Part of a small language model's weights: width 96.
Each number is 500 + 50 x the weight over its row's rms, rounded and kept within 0 to 999. Layers, rows and columns count from 0. Numbers have three digits each. The size before them is the row's rms in percent of the matrix's.

# layer 5 MLP down (transposed), 384x96, rms 0.0745, rows 151-223, columns 0-95
104:486568570363552515451534483573498552547515505611505540508439534601399456557435527452490498572461451438568522418540495389476448527567500548482530516570476485499456547542533464449494517491450520431418477534490496550538548509564545496478502538511497474542473489527451495458524558412493399385
074:487485444571497605591561452541449601524391483447464407484478480441482489473447480513555508456497419487558540555498431429443489494490515556483517481431508431473484556531538545541629444499558546486591507463507475507515510470466576495514556566395516484476545405619509453431508463474474501471
089:498539494524516463554470542486591505562413508458484498585550517528553464499524515516546499517546387364481560524452546455551437513511446518485542448450533424407461430524457512522472431463455485525529521473543478549506476398596510360428511542593555460575429452474523456514477483502578440504
089:539454440572501448533499490383537511590497537518481446554439482545500452524507449564538440515434533555464545448562492546507635515517508573548509485480506547548521502508502514448538433462443522475557503578407419576465460447470607504448459458532457542519429417468449416523543433449478570585
086:442442430477546487580564493520507537531416435521518558533502513514555496433521452519496527581471490497472431451474547443484649492565500475515502518480552493543505450636451480439546433545437467505584457591530538576531513555478469475509504457576497518554404525461359496407477502513457493556
093:509436474477511486555576532445392547508504544468497605524493513487537486582514513476536459476515499526597514539456501459424490462479541571456483485514487618517489402576488496494553481523469375553515544686527411469478513522552497537529544489565451493534549483498536475445466530445451624537
110:505472454579515559553530501515427521502458507441515520609512543531504500541474478591478576440533523499461475498482515493450471520517438596451533451481498672542487474522371563440473532540435472478483500592447543595569497432502498439580461551535451465515468528595454528409469510495526551571
112:510498523429465558523472578447470517451473508469475521444501474514488482524485527553487552440472498517452520636451541479555595446587557502419498481587549416596458441585503518509494545468493560461558535457539532458543514519552558616475550527485451426456460328549497543581468496509472515514
121:520545475428538473476424430455489401515519527479504474420480539503477498462609483508467515515515589556527488541483446581427444585459512437420504462482467508512500443413567454484579498507453598460470546497523397449497512574512628433528551426574495534448562505531537418503557465481411500481
087:525572406522519514488376504516541514493585597505501504511440482597514467547374448386515490610510506518456458529572495464540555480517396515505508406453478521481419514474505511518455399503542533533528388491531434474373511477512485522508528469521482480566500589469564482553499508468554514487
100:432490457488528424478443524526509489564445513578520492464518525501458525398562472479534407456587454536492565530462545545552505568438436475463553472465474413478506530374558538419522596456411557451544588448482617518572466436513499438556533504462551530557536472422525507507433500495527485467
098:499509452497478523474520494508494478452562488459546379492482513450555557496438505441560507468560463527479522530387465563503498508417586494585560535543395473568524479469554519490577548523439530421483508465514461564440481540531543485403575389539437560553521533485496560532558523542383598443
068:482504517477419518509508481441440523500455414545517473523541539495549410543482562462562505469521462462479558506384531454602429627461492486540474541465499470497455491531473507492507499523448579575514517427613570606483477440557476463434481568460507428576422471461400451465436478553551564518
105:493367489443433540463487558506424560491502535508491499613412517575510509496591472547447504569515469497514597494514496492438605452549506467527427610526454460570526472467525475500530482442464647508524512501386457492470431472468502515509520412551477491507435543546553519432547479511533578515
100:448565483491509489493514494549512492515479520509472516489541427519426558506482577408518509514418587471429435498538547462507418403536461484451427473536468563479518466448504620515442580553422526573567384435495500483516493530528467463612478433569466581448547509537512536380538519552487493435
075:458613489478490519527513472450381623558482493510530501596523547495502451542450496433544538551491468478499558433459478453578430587584401459482531482426528540518463457546469475481456576561524501373535522477498562536451581512438518528529553463454435434544519489529458537519438488583499544435
096:555496501549453524433524497499486493469422453426464544565533459530568457482447445616451477535535574519526486502496468401483573525489579583595565492439470550559609437536473473534514544582442477448540440551505508513504515430631459465479434575458506499523512451406412517493452545468495525539
124:488494461509515413579557451581473482577526476560522504487518441498520588479504471555470452514491508456523488561409434527575522460465489370586485520517532542534511539481407504468556468349407513464551449549509546503541404540440482399496443445585524525523477578545434459445489478465543503481
066:475517441462463569538384580455535574431514503588512538489554474512514492492450488478642492499513497539574508555513512563454511487411434454515556460599589505557441489521507438499623498490442538515492508568554460577514499491586495558503459515509517487595521543566470500433394473486573476445
098:547521568416490456575495445518458472507434489420390488511528517516475369542564471452573524538543559618567420549559516566476514449530512547614499555584466473505534500438490529429597521504507442494498515534534428499550453523475505499509517476507400557465549496440395536514538491553543500446
104:496529467495541449605529536494565551506503484463558455532590491485551445561550444469460560514472539519424517460526357525484489470429490514501525532528531513540587521433443524431577542480506538506416498447397458472424476527463519583556489466489515519428505465433530366459543611485462404460
098:562461535456485495451583569451482501552495457572498517511506435479503478519461472555499592540404451445454536537448544392547464510453513557577499487520498436543426537544480501564442410533486583530512473484580582493347514433523403472495461498553415487573500427512445503464496579536554466501
104:412521470515466549529452438480489430606462454536616476473492549492508526516580434517472520506484483501510508544594493579470523574498560543562473431545609517472525502515478499553520379509457446469488448446475475373487474545516444500525496558370499541538449489457476458537618591512519438519
087:457517553475505485506479553368524477474459512506516546494454507513436435455492500462435513473390530527518533598621532491550482429516544456537505438592484469474540434489493404590354515440491507516444515434447383478471514487563477533415498504598450530544536489418500496520445476483556466477
115:603451514515585474566460465545571459496488521430475480483559414607511576511436557388474411427617512541506543514477498565505436584415494524484538541447486478533476523594515509370462511506552483486488539469553524481518461535544494495427466497509515396497498547421537542543526536524452530433
111:444461528412523523537506498519433552468456492506482561517482533485562531521551408489532477488460527393477484364504434512499525460579526406516460492492465511468473489518503548534590470497440455620476457594403604547515524507474462582560534492547615574520422506426462551452532539559461522524
084:521503533512515533435495568416472459582550404579449440434543503558522515463502549497540568500529537525480430518465488439582449564510473506535527504399517542484498529533513381430504441472501606408528507470553486567569531500596494497442576584434550442506462539509549525535392556550526538548
095:549430573396530509525466501464405498513441524581480549454534509537557448521471542477604497470571585464472548517538474535436498544551503440397492473484545468499500510447519431523515474475601509471602445454505510590469567479594547555425557522544484525513520434534349518425489539514449494524
104:387532454545524539475573500504539509516477461417510411525560398545490490521450440512448524518489562447481537522549448468492474481473476520555434472506625554382528435573482491546403426368503562479535525455517445492491425510589532509566616473483556530494519539524543507482473479508584544508
101:522508457473440553581512564509481474531514404535563468627415470499560570489472553506435479485557391524522497438411464426545515468416557585553507463483476520595467579528507531533481478513476584490557522512450512564492551450464520438656497499537564502480543480437505431537512513526478421517
131:545451434467522406513513462489475455582500395515461492507639586513471428524548521481493551542530572509455481437514521515545461506455446496532554468512603472529530390557481463440494481427434451528555482460473594470599530510411404564543453513440529549582513487514438448503476431471451530502
132:470445479487455427444502492558491454507469538564483521531585470435461495480558499439591426561619560526468464412509516454532509617481534435437557494533479461530549469492485497586467488395563566475520618492475538523534454520507493568540484527483497561416450539444501531508460467548616468399
109:439401628460530451469491442481475513459513485467528463436516506548501474494496499555533466464424500540500548454410586499429543524485566508471484474540453496587622461498549511493525534551475562483460496540539469489471427588387415483456548505572602519445585536563462589424546489458475463449
111:459516576565419560592454461433520574489461427439488508492493520469436524491529588486428505457490511583478485458420457584571479568517413513477575548471457519461465567585556487499498430501514541430497524548496508519383532517383385451515541555528518525556496460516471473494541500392488552464
103:599498449437511412437533484536473454584528512563535552501533537587514420450579464487484473524560579501434508381442547496506401535461480520529511485549547538478548540516475580573516433514526528595549433545504511545529489510435395424547481496429614533437516515522491431533467523500502516587
095:493469464428481553474570520592481503465523413531485478430440364490507539549512481491556531418536481578529449538519592531446521497567620534519548586521544525455532466527499419587474533529566452546410446549499529550479444552541432554595493593485491547488517540527532570534480496556505513575
084:574498549519405484482569393570434538473479429512494540590474415474495517443374507435515486459562409484436469513432498483560521567460472468569449461531484494452435475497417485481514443487493474529545471493534499546496509503459457343545441554456459502571448480416443475468407437500510478521
093:559488570584565510547548539502415563461509577485621439489478598419481519441507520563612600463435546503510499551425533451429485526478486507555497467524417487475536459534440472457536536484566525457564512530509519623442453555450555471516548490408496522500519562497403498447485486482479463564
076:566493485516411554449457519530600553520481519545487421446569513445499476553530435507518570499527585495546461559592551551372448549432517457575565444545497563499507461479510533597423546541500531512444489500607449497538460457534516511559592471494440492462432440506433465557558533518538452573
115:528491527528525461586427469484517572508480518408486448543579561548485506526441488552500564492486471500497569636493436483483436472500434507447513571459502472538489611457504423433407594468450518532416539459440561533548401409573463582475534477568461489520507471501474505450575544527527566543
077:507558500546453476431462498535507533501531492461379510516461483476492484492527533488493439447513499565505561475410523466425586555547465455486605493559427446521424503523524484556454497515534539500601629512557487530462478507503528462455453409476503405427570571570549433604440523559502564592
099:572516533463508454503479498529589353492511537473489535457489441519513557405496530472557502471545555542481469579497480489506387435505509573553453600543545578579548506572527415482494512522548471574586433465490566508554440504562517479510536527551516581486494529434572572452547577405456500523
102:567501467502398474486494502511482473517584515380432530546593457579516471557543461532459504532560569534436449479569530471441553450470581493624447483498455502480562512475564488496516471552473467504524477505574421457522491501475392512498553572572551464457537593496442541463610532564419472541
080:470440452458534477446489456493402574514523464530473496432524451500509501521424462546479536597481507479540494468536454446467436519437468496399522537493525483529434500538572435439515433510403563424493570437476512537553501532423497571473471496412392576387510491513553545435492492531634575473
090:550616492403498538478509481544572546485577509547450400403460396512563563543483459510543422456525456537520500489513367431506591557538485477484464467535517494501541590431432487421612499481508508516424526418517489454477502494494447419502474500494434485505476470500546464558530606522496473460
119:502439462548431509505531514451475371435481433440539469509499475569524497514561388504448494449393491507507516535593517449414495568452526494482508499486513554525450556462568569598566427549520571493567541483584535465544513554501434435521545513562545401502499511536531432542490443558485490613
115:420478495474579540405436450500523450478545466525518466521441481598509519549444448417399491600491422511413479478479469381487452483416486492370508524460515543458475485555535469479501464458482438509541473421521470522524408405498500507503595537565524501529482489483580571525490532523510553606
098:520449417500558596500558445503419499585513492452450510549500506621511484574489487493446457454520505584503495462532527600533407500528568520465559446503517443447536518470545482492499579585573592540465617530456464404486420541541501480520460495496485403414522488493488471464486514544510614541
081:499475495473550521509553471458562503516472492527462567600408510525486530466494465608490513438475497531458560592534413485406578419444569528390564441590499415452509477503434444532415538437559487461502457508457427545435556526554555516476521552554499517434517436463485599510526469580517520489
097:523488433516515519448575537461452517521443538494472471514561426447513436541602509496525412498442458532516553578565605490527511565558568489484533503479562431474439491507572492429455541386520525456510614483527588474458531469450357475507424593488431542485467518540504439515532569463461498468
122:394467568553555516451438658549483549527495393521468432577555583519513476466521409457427519602516440427456589525494492422450537507453468513481522502485543520465595536536496523406473461473481493490519540451444554502498483497435545484424568482549547476544553488522521494591463542465521491446
108:352536502419497479534459497491618500521560467441577463419514589482510421466404516485449535527435483514517536496456489488505440436486492435542494484480532565555511475519544496625532555533483396489467463462540429445462576479454395507477503425509573520440494489458481542571525534603481538518
105:504444523491512543549564472446437637580442442474573511583539463466506476527564442516566465487393483556519504437522562546474479498444518462529462563508433431540523557571553503456456489465424470473505456479506600518552439470449367540499443473447478444498522524530391423451461452467493452466
090:549483492476520526547457578455596472460482497483540517585583525563498482417520481518522548474432545530545555547467505601508569492486465492544545407626442526507526455494552580582498491495508619549499530465490400518492491441501497469491646479464525477518526469601515567492582456468454429445
117:514516466536519504501613495435467573451440480517522476483560468552455535454493476481580454600505478478481492459483508494465453500606547370541583522613481465465515545389450454569483526490510513646462501494572531582584522520523533511474508439529547482495514468456462511550417488552448424585
104:375495483448474492503492516519490404535546500482522475433564472464450564462524539467439501561541458479598446355524427463486573502541455567417563520392562503527443487523475583509569550541546526489454470563511581440466549473494509558558500461535505452442485471455486393461476552401471488486
085:420522535583528502480488545600525603482512529479503512506542553551586489560455466413476467495491470379433517510523459504545562604555485561431513454424487506464480480530500474479398452476369394463523491547564535563462547589482536536523467520530519544487487436526550519471525458551399532565
081:506488553432561446525439549530526521460507542503471487453580541520545487458464591549499505538571556481509482468512501507437492525412523544608439513495489498483547460480460518528433565445457545576446456489412409485506458477515496485566512460600573539397482444399486564521478536368424384472
124:490453519467531509486583537509505545499446470502524512455498459490607621457455482489518591502547505552530470467460447555555484509471470428540465490450551448488522465434527459635421530474461532511407539516442500549546446472422454545508538522474557572552430522505612519431479622490380487431
106:436402492522577514400497506611617537499505517493524561432474473470455527370482473530517396448513446516515551515478490552517441486503480498542445519370511553494528486434545463537531542477457428552628401423518534504486492624517537472508557484518501523539524476494465548457526473562472491445
100:571536448488491464519495522484622379570500492521451537432452438570500464508542507482457508495483515489511447466591474416367502487441418554497509501457569467481466445546480469448472533544611448461572596493458493620476584556528601492508433489538465506556523538467576511493510536546509520541
081:494559362491476491497491448473567571518465500463518451419393482511526477553477482538515515512526422519436504542423367475523484438515339490419567509471463512538498472482530456605522382459456491592541506428495523465432619438512518515438507510522514455487538502546473530467493515485540485509
087:512505382494467492506515529459506501528555480506564444586615430421455523451487486530487461517450507500533579502466472502436547528479512498598504485517572510554476513446485497497548375601465476480378524495358532404528521553469555471560526444531497540486424413566518514556584475463485486555
105:581539552460489528548437510446479471524481434447472543479490486521587465507545491528471438534559490510476397472513484508483471465505611485522518380451470421445635570521576348465477567527480510538469541389488559512503548537524523535549428520547537555490398497469541521459578480564496472507
095:528446508478492509500389522457524573562454529524422573560594433604504505465483555462483510481505461470453534538450479395555485468559512557472548560477492544495401547538558497376565493534494535478449523516488545513570478469623543441570470563559514478559521520623479456466495505532557573469
127:516487444459492518540473536528426475456521519452421567442550537429525528549584510624505484512496416397543524540478555531502416568534437483505466555457490513527370470536551520594556483422532386510472487487646593439432489532480465522538521499561518466505524455563514486488458522503441462489
108:426409512434457453533611503511458557380524481529504456557500661486519374505530523489615509514476517478440519532538534483530535482561468432440553446498548459423466519535498566465452636464479498539558546505528464552504520552452502511474541502513503519456476439565551410467464529541498531452
091:539520518558560484586485461517527529535562498514548485624518507550613424494445463489510493509448493471470453517552571564407495464460431490487472456519608478486522553476460511495522484472522503497492512566503417460598520575509531433545506505633471532527617493592552392419449467427469533534
120:487468488482484518534546512545536539519545474437537530403430572499475551537489457556474547559480538466493476538537513374465562377505531646484492525410466484527573518523448470421484453499465575539535501456425463599545543357477560558550496478510488466499540492444468596495546498432524526553
123:556478472536614489592482503550419443539486607485491512461528379495434553515490495591456503525532503497526485520557502483481589531466572536414452447535547451536515594467456474462544452544608573525515565429523487523495470499546540471537508536520557463461416628551525486586478581510443499514
099:520451540482451465474493435449472424526483466500463563438497453500580470581534451447582489494438501405508509447429559554517493572414525543465389592395525532468466421430452474462524482517521446507515438603552499505457491464505443457497506532508548432580471466462495354455425548458507477490
080:492516516521566478471432463498371509476484491400498478539495499474439535520502490530528501463417486524454475571565504545480567479539499635580478381518578526456604569498521556492424623630489517459447533501550554468470555476579513465507503560533472475461578524515557451535514528461578511505
090:511429414469538491490573465458556505506445510498511444498566493554489403531525471529554458489385401495492477458504600542463559444466515531485535424507451434505428527522401568371489611465479424433444501471539450427502416514451510452492557542516537538516572461501572526535456552460544498554
# layer 5 MLP up, 384x96, rms 0.0745, rows 152-223, columns 0-95
098:443575570454477410495483458480448434429522581474500562491521505585532548521467484434451529477486415535427522519442566540500518422506584582562460459557456529452506530456500446515425599520470426519447513569392579498448566541594530526565482417539495436546532548488539567515489538538547533511
096:536520483618542443477655504456451519491570528528464516449441445515591507493545568519502515513505557520498521500503584545404553564550583552463557458468475442460547501438495597523446487554496460425474486508517478451571428554487505442477435465607428571550558475549496475532551497486557443434
086:448513427451456533539608477508577444439479454451560527555589546501486440569479513544479549487435498500417468451352466445474379490537408523537499465527481431538510549414486476478525541521532531500520542494469573446503523444522515431539544453556480412563452542528565493537616511497536485435
104:493543626545421526329526404443509478428583549478500543411493406463471545491515568469444522380501533460571532520434449570480474496499456521511473490480468500508468469452519543507456537476549465468475466406449440469487502481454517542464482450406525499555573520573556484497541524475440484419
103:501559509524570517527525490448490453487553645598484459495482517420485499476597419553399425494531453522550467477483463466559531510471636484514463576491639507493505588491531425508592522472550581497541566526548528499543533518418545481545491522438449456539461527535520483469493549491567445532
108:474447549562539502498462472553450511545613570549546573542540375473531603471505593518542547530466528510514472436418565443535532495470508386441416464438465505497534465462508460514472527552597510488494556461514519513555555517465557482436515447519533473466469510516621548514609496548450566431
102:560460479461454527560394399519462406551538452556515473493517593542503424551508531518484545449529494483510413473494565484459486581524556477468490551397419547526576566427420499481512557538473458498455469523407487476487517461554523395480483461607586470564497547443446564503450544549557479515
104:585504477509488460532484525523547486407577404482564563518536421513473445480516505424479371536499566583532480547474519537549539501445518528512432453499464559451635508558459455569453539567494524527427522451525463506521435443484454382572512454580531563495534505505494408506428439542472520448
088:593537471402467508572474395511451528515519538468528509554483483545591477536448476537501414494530477500531444485549611548479485519428515545389495550564481595504445470413523455511520475519544499575431510490421475420530449545447582521545458431555606570485493509509530533431492417457530511576
103:485553490594556519502502509354466484545541528479470507498453484443525489497499429518494476493532545568528465513437475482421462535511621523396495482482555558561494540422459424524589515537486480545465473595550461434418482514423423521458502593598550605522575461465538468507512545485559566527
100:606566545479500575438415456457452499439516515527505565474465396415498533530438530413525446529574602505501487466478513520534488525535539462533452462613550440513552553455525608383502465497500549472423495425450471519536439532501490481474406539548577490589486571527540514542526513522494440543
099:449481490531469566453451550539544495434559507433508529456432461527450455499470447536404520455425505465545483448565517546370539375542579484439485537478540601517532514492488499532532477462534453438457492606417438476485507607518532529532480473554451496446498533555607603506469566505503527435
104:604518466543596438542518446503518424485503466438447521511455405485473538514506467491410469473573451485574526502429572637509483423556489543525482489547428474441476496528455432444438474500505423570551489452552459545594408555489544500458524446516507517486580530587513576580541533562488489471
091:385404534547436490498528506487511409488547528383448511503497387485522519509555405556478373527484525550543436576491492549525561581516560441484524538453516489430486511572509432526528416588555452473498503488535573449465557574488519464428474487449505505608511489548440492511545516512556486554
112:577472473459466459496569488503520418560471532451451527477502453530425469386531403518455504542499556437508505435530488550525525480360556491559475555491608538515511508502492521473507453486488439567485407484486470452523448438554516493556449460570539503387481576535582423503448504408552448595
102:523425436475491521588474480467457569535548561493559488479461518555371522489470484446460420562526452520496539498595451480443504502531482429499432503449532484525549461498453545476517469564660440465493565500514413485475513480549603546568522502516581422479583517466558430528495584541427524562
114:457402504533479455533489472540407446547486438530402628469490504507583465502555491489558508534533550485491440417457520394482441469442536506481471497461442478533504468456430622565469528500535490504492528462517564519586476418491391550550473513526578541419470552552478440426464512594494558475
087:488501521463570561463522518568541488502523413488441463491463522517511497497467538503487447385509467449433565456484525525448454438475569568533491432542565475532434524459524465450453513546557568401551488442608591454463502400505488555435468461512475492450451434520493591451552370438461494598
092:404500506585496615503458574471430524419513491536567513460509438544474597433557522526494451465558460453527545444494490399465530586487525488343500443441523506529528507493506434503440460508579519512544438469447569500526575480513459518503478592540560537625474482551572511518539484505521447528
103:470403506481507452472394533506338532459543538542462611594430463501437510521571423498509415460504518513501493495432521494529470584381456416560477425451504449549470438559469468459484461505492433484533521621482435492533538475490510537472525515495442475502517499554511556551490464502464575433
096:437523469533434495522418464478552493491607583508527556472486481483529507523543493453528553512586456511445471594573444518454537493395480474438544438546515569499509603545429343522548537567564418508466526458477432452515513460464509525542525479449515591524457536460454554565477500537532524610
103:445539509601513500525438520510540409561514461537481401458488387502515563506470487528493411567514405474515473466469523494584569515468519519426493581518422553492472476506499430542490488487587485586544495489427498462421504473511629561546483440515520547441579524454568496496470468481625586506
098:587571466453448509477490566528404525581469486481498508483542444490544499545510503499450413486424559527554513432368550460446484398461444554464515472433475572525456493501487556468531472521541506520537506452531543451479510520455527461550494464434517341528509456678475509505482576491477565499
104:504482456594480420501510569517539523440408534552499497562452488496570429485481425537494468533571450497483533421626479541468426537519410487502559564472489531588568438447415514512402513552558375452530467472482533411508489491517592518514446444544515547500492467518424559505514533510521569435
105:557549388460572545535553552500461416576483466553521553493435552433550489415501445439525465516457475557450439386523544528456450401545486568578462525574514463457460569572540551477536566489546522522534479433404533497511469481438452516505467456492522525548444578479422546509520506408492536436
100:542507528469550473494491424485533546474468570450483582512529383510443493513482389518414420517423444480481606585487500559441491408497586369529457587550479488533505540512524507490466490512444459448541472523499484439517471509515488579566411458548490550580599475541503479448561564501516436492
091:530488542520548506469592529549470537447506538512516437563445482469451575520579430489416511402508529511569527516510480457541494581522587459510526389535469520589510568488456552572491549575478509416501473382452518376554446554527510522599486437497485461551496579506517550528518468555575436486
105:576472464423513486540496502532409505504495552568590562421448453497397584478558603445477371447503558538562477480444543532486433456489529423527527578410445493545485580476463555461502483535485465504538423469510428437433499548444543448543416457500486556479521472523487586472499512516505433453
092:588508465524523493510514575473517455490484385506434592464509510408494483560457542392469414512524460538502440565430473518509504472405433530499535509409431523517491631411562480485476500469518538547490442442431510458560494474489540506583533443499503591527481603461453557453529544463562444551
111:539599388511429511548543500568494471422412478529510566534516540458488436479545517467449523523547546443535536509448524550534477491481503535574447496547487438522468424480472491452494461632430509481480427541343522431523442519509564546524540518483452525577441491408510430396523484432525463466
106:539541471494553465522508519544437449411501509493525606543509502458549586468509490402571445555499395505454512407496505452518476498549498573554461483442510476495497569454537541499554468407594459462567462458399501473496476460461496524527461433579468680424465551470504482430463465522494533463
102:462464427606458476474508496512493457506470508545471482554508441406562453486469485469506519402413436500523470532468370514490577503468484479498500520462516578458632454439522634563516500442568466475526496531530491565538444496396464512503555491566589501497467612501465499435482490473523555596
098:520507422495572543591610496549508500439474473552462606416497461513528479424496562569456425539467402488539465441554476466445508494497498518479416484468456448491529469468460487498499454490491469414527530536432500471597468537531462493421410454536560518560441429454441569508566495426380545548
095:520433534508505538556521543532495533536542495473547532431517462451471573479409479419461510477425484451530465426524529592488531570612505462443528468479493520505543422470428451554535510520454586467478488433526570450520420544496550454511595497478531511487567523492591434626621573459416542512
096:464513455562385409491514489510550536557518507469536517496532528520534467516615551535461462486426508521534450428486538551533527476468444542519499428573391490569522446483491577456447472437442522453517520415392453456535460427500475573519512541541513436510416541399476513605426568467445564498
094:465547492527481539545423558415488505505595613520527489436547627543481464494533571473407506440409504500573505536491473502438463531478454532437491533519506535535530574487560453584524517491535540488521421450501478471512509463443514614573511507501554388413637435551555504459477508495539486477
104:644415509495532500442536478598515381509489511475458526435469529492448431503510489445482496514388504584417429416545482522537540476520501515457571594476524397501613529521576516508526462469558517486490472541431493489474427542503536526542475528558509550518440452474475576533515532543597524583
096:417576506480530416530474529521547578482430513506468530569494414542524522536486535420502467540595491525463555479394441458646563539555501566581479512469498431564505560489484378531442542451440560576477545405474497538509551481464586549475471509536563509519493444500575476491487499548514453460
106:584476492510507479527525518386592414527484560464473530473552464519539528496457504515590523461494571554504370489612485610530522540468506554494432508447577438463546559429504454582467545504479479525379533415455569486521425412466452522538496497551494552486552492500504538405451523471486545491
096:425387552430569490541469467487613497465449537560536572541541535537543522488514514472562503516508429496513415531529422536500447538549547527530452563504509504461449469532563491523494522500500482467407398586476521552505431406464530530503499499536474603510561477569474525397499532452531548342
103:479407485454482633558494480491526471502532548484426357563516514436453520514533522471495424479492546580500501401553560474432553561493535518498432502524531530512456488550572463527458556498613443488523531576449449520499532440426463499487518541545567402524416483543396531537471436513512458428
099:596607421465386423548426459496464464536490583447538475514547480452461424514513510469591547501538516525488550461568543522591509471586526467494476483472513548502522495486460493543508496582492420484418447416444440492599559569460511489542504467506400545466570475623495505501489527570546525538
100:473635467461546465463513436468455513462431520569445492519562567441545542497507499445487446534503518451480480516437628501492478586459471498608432492533500447448525458518464462534426484467514491518437437498465533513533539430644506491522578479510429467499529555486482416548543594544543451619
095:427460505605496561472472542476430491500453572418574583597516543465394449523467570446449434486532484450432480498549575518434514558580486529480519546464461463492505448544531416550411486544423487522498449601518516483494486472482442540531522518554585547522556501438506564491453576459422572460
112:463532424499519450562558529453475474496514505502550465556521555413528441491595501438462436570509583482467462528465485449523430535505430481476494510462524534445452499518505544575638395487442521495540496502501534461572445471392497471476473519569569605538507436510428399455473544455495632483
106:423480451581470485472526541562517466414506515527462566345523494441473530562436546571481563473488566502563499532405466477523516514545557488507610467492519535509586499465385525475424525506536414546494420518535502413448481472513432475513515534535442506596561487548551560512515601498547524557
094:482426442617530554552488448479509514548527473511444474451589461590540539514437428497516425434495489473473452466511525497422532600567597432529527454542512497487489481503517527620439498599544512524557445635454505567492435458583530494486456527510504478452452521482520580427517551513446439546
095:635540452482464479480451532438558441519470491445452490564523524515507514503526524498563460567495559548480559496507466574482439473455528545450526460564499415650532474507531483437507533524451545495550455505491492582541335483466453487502460589470441490584515444456413528467471561434524402533
096:509471482550477510464483454412538462484495528511574469466520453537448629474508530462624422475514483501465500526545515496571509487493493577405500465487595474673476430468491491520494545500572417628480570447514524443443455447510435438471450509461449500511573477531509462520491571523495572429
102:506529489529452612463430577493602471460513631488424480499481477498573532485489497481356441516515511531534452473559553460480587505488471497473540486503487513489656532540504511560535583503486514559493418540479580492473499466520453532508453470590578554507494521522473571608409541550517543497
112:496493532482444555540443499499469411550460589541509606448505647413503518488480526547468463456526517514521420489491511464434523563525430522555485453440384499509579500498538555552487575482501461517427496536561523454520560509449458543517454430510559465582572550554486555522515609474557491387
096:491418468536476515575416494534465441462515483558422462492490546478452511594489475541488406480576587523415580496479487522465481484449481459485535447491547421513532503442431390472481436501540487434420593511366446513485632480498612528488495516551503495549501544518447517457544568479560502464
100:475518504612543517543427523539439455458514467485545517489459484443487486588415482564401598482574530475528536452380499517506500482619456594434461477445476547518517547606400429488441545455472500555518497411499517441465446477492469474500615505556548481499532503484480533503500467512602534454
110:564515412531507537585508496419432491503484494575523456602526487457459428439484554530546403605540480508548473534523574489441550469510432472533510436468521518557497503539549496523494460602551510556544446499497520536498441531419405423504550545491414444515505489494611456526609584518429513443
106:455495514550498448542450447550513556515484539481450487495526414452530408506557480518486458555476488488470565351506606423518428439539414463506446554550641528537538458566442469450477476487478444462487487560479419548498512472550398531494562450547469551545470551506531567489443485548447599496
094:553543499474561413460571497595518466534508520594536436418425481476505471467509536488590486548484522582456432414577538499393439473535412523558483525547449467541566490458499473517575481389545461507494529372403429483541421499532493458478478523472434537554490453428511513505535489492465471556
086:466468469578571448494506502646422420516527489561484439560411535483432492513478606551466484435510464473526572485437519498471422484420570499468462461473501510417484571476506456622535449524558468553569560518487543440467493469378498402550533523529506498444559449490460489500487468539555545533
121:475489441484421453449521493521464433390546548580519457448512446439519517470553462544486480432433485448592475512463574560524538544576423482497493440459539486507558450489492496455499570515445564523455594507429425462521402571593480539619467519455526465581441478494489437534528527562474454417
100:502569536521507523507490418531511415410496464437498560512447515453369472572524506473492463439535388502533541421492452474497562490583520528449527498492458499543480413458496447550507448622521462526389499567500487516468545461542463513509489465534432426475639533556566505445536488544511523611
094:522549618576497494512518447456445546463661553471559477521500440376518583573458487497475507585475473434510453499489493551465546528501614429523515573502518468585543494506500504578491416450363455535440493503539479533476485428494477500454497475455466534497470551434587494503488457491439528481
089:558492464463511492561503418510477448403519523469483391555362521548597452504460476437515519517436558465490466476562545575520504545540573527581463474520494432518453478455473476515437477437575533511524541591467478493499459574521523482621442562454455553496559465536483547533552617547576477537
097:414489553512472585446406455448479453480538509545511531449420417545517486551450473421524529527550511464499420428533542449575474585467488485478554511485482418492358589501483501559525622439543509495551475448538535612517428524527415502516430514567517546515478574444476489514490478550489437510
099:546465488479471446491428408560449442473615537510544458576515536505438500586550457478489514475511532461549502466439509487604437434519491465555487552505554408592503584509514584461484502525461449553514497538491507617499504481484463503406511494552461473437450554578498614468526478621483458421
109:571513495534434451452481472512597508491479474547579484563494478453442419490541479506492477540517444503554516425518553487581460474541495530558528483482557447559431575452619485554602531465497529551487646542478631424503471484537549551591488480540518451547477484517479485516458444440507530620
099:426538390443470486516526541463471437515550547546558598474503544498587455467508491443558488601501454432539498511519475365464407447475496511550429447471545529444504501429489472577502573554492518424602533498487521481583462502470416546493453505484593588545475490433483508520487570424532559500
106:546531504472546571512499477490460460525548490558512436495522514544590472561535481480512447540591436401546430549516455394530551501570501509428513475407536582548494589543522549471526451468514481554522507546495487484545457472460486500523375401490622535460497470432532544545485438418431401560
101:491480589462502535524468441533522455529547480509447531480482571466568443542535558449478475531530557465476479477489597625423603521450471479542509480491594485544443506481511450584506544561498503429429510467485481454513384464502558530467550514451539365520507504547559520569433456441442369537
111:521495453502488546554468475503490465516530500487513483465576414620476490634512542502412481509473484494518514477546489585471522468481462492451514501512585516467518479504521573451563523462647498486481613440500536401587476493516550522558560530510495410487542576487506395594551528463494632477
114:493434427604488541596504538525548517525501548519539462573464522508475532481423579547426548625586413515511492412412405478496525434496429459530469558473541480508444500505568404540583489529417446482576474477478489431448536504453496484519490484550487503548522415471507537460556441455567558466
095:495428461568470485569514562464487429593549488487479491517539426454490542475474412446576554582444536565460499433553604428452526506578533507499445405444498525441416482475491538563499547482521503457480595380576580535472505498538462471482568448478438540508524502524513589567560473474464513431
089:469489535437511383461469450585501549482515611431488444492514486415506476464432553630502427446512524516655504506514527451466529502551451475509472498507574474466461434615494529505484513510479474526414516433547483473469494446504517535564461359432514534527517530415529529478580495460479552507
097:495561492482494538531565417523460475503477482535478511515498449481455555475554515507524494541522458476533542477524501482493393567473496528403404463503546436510461419501597466560578547506573513498484482394486533450465573477445397396456523556645435524516532389568509567522483513536581485428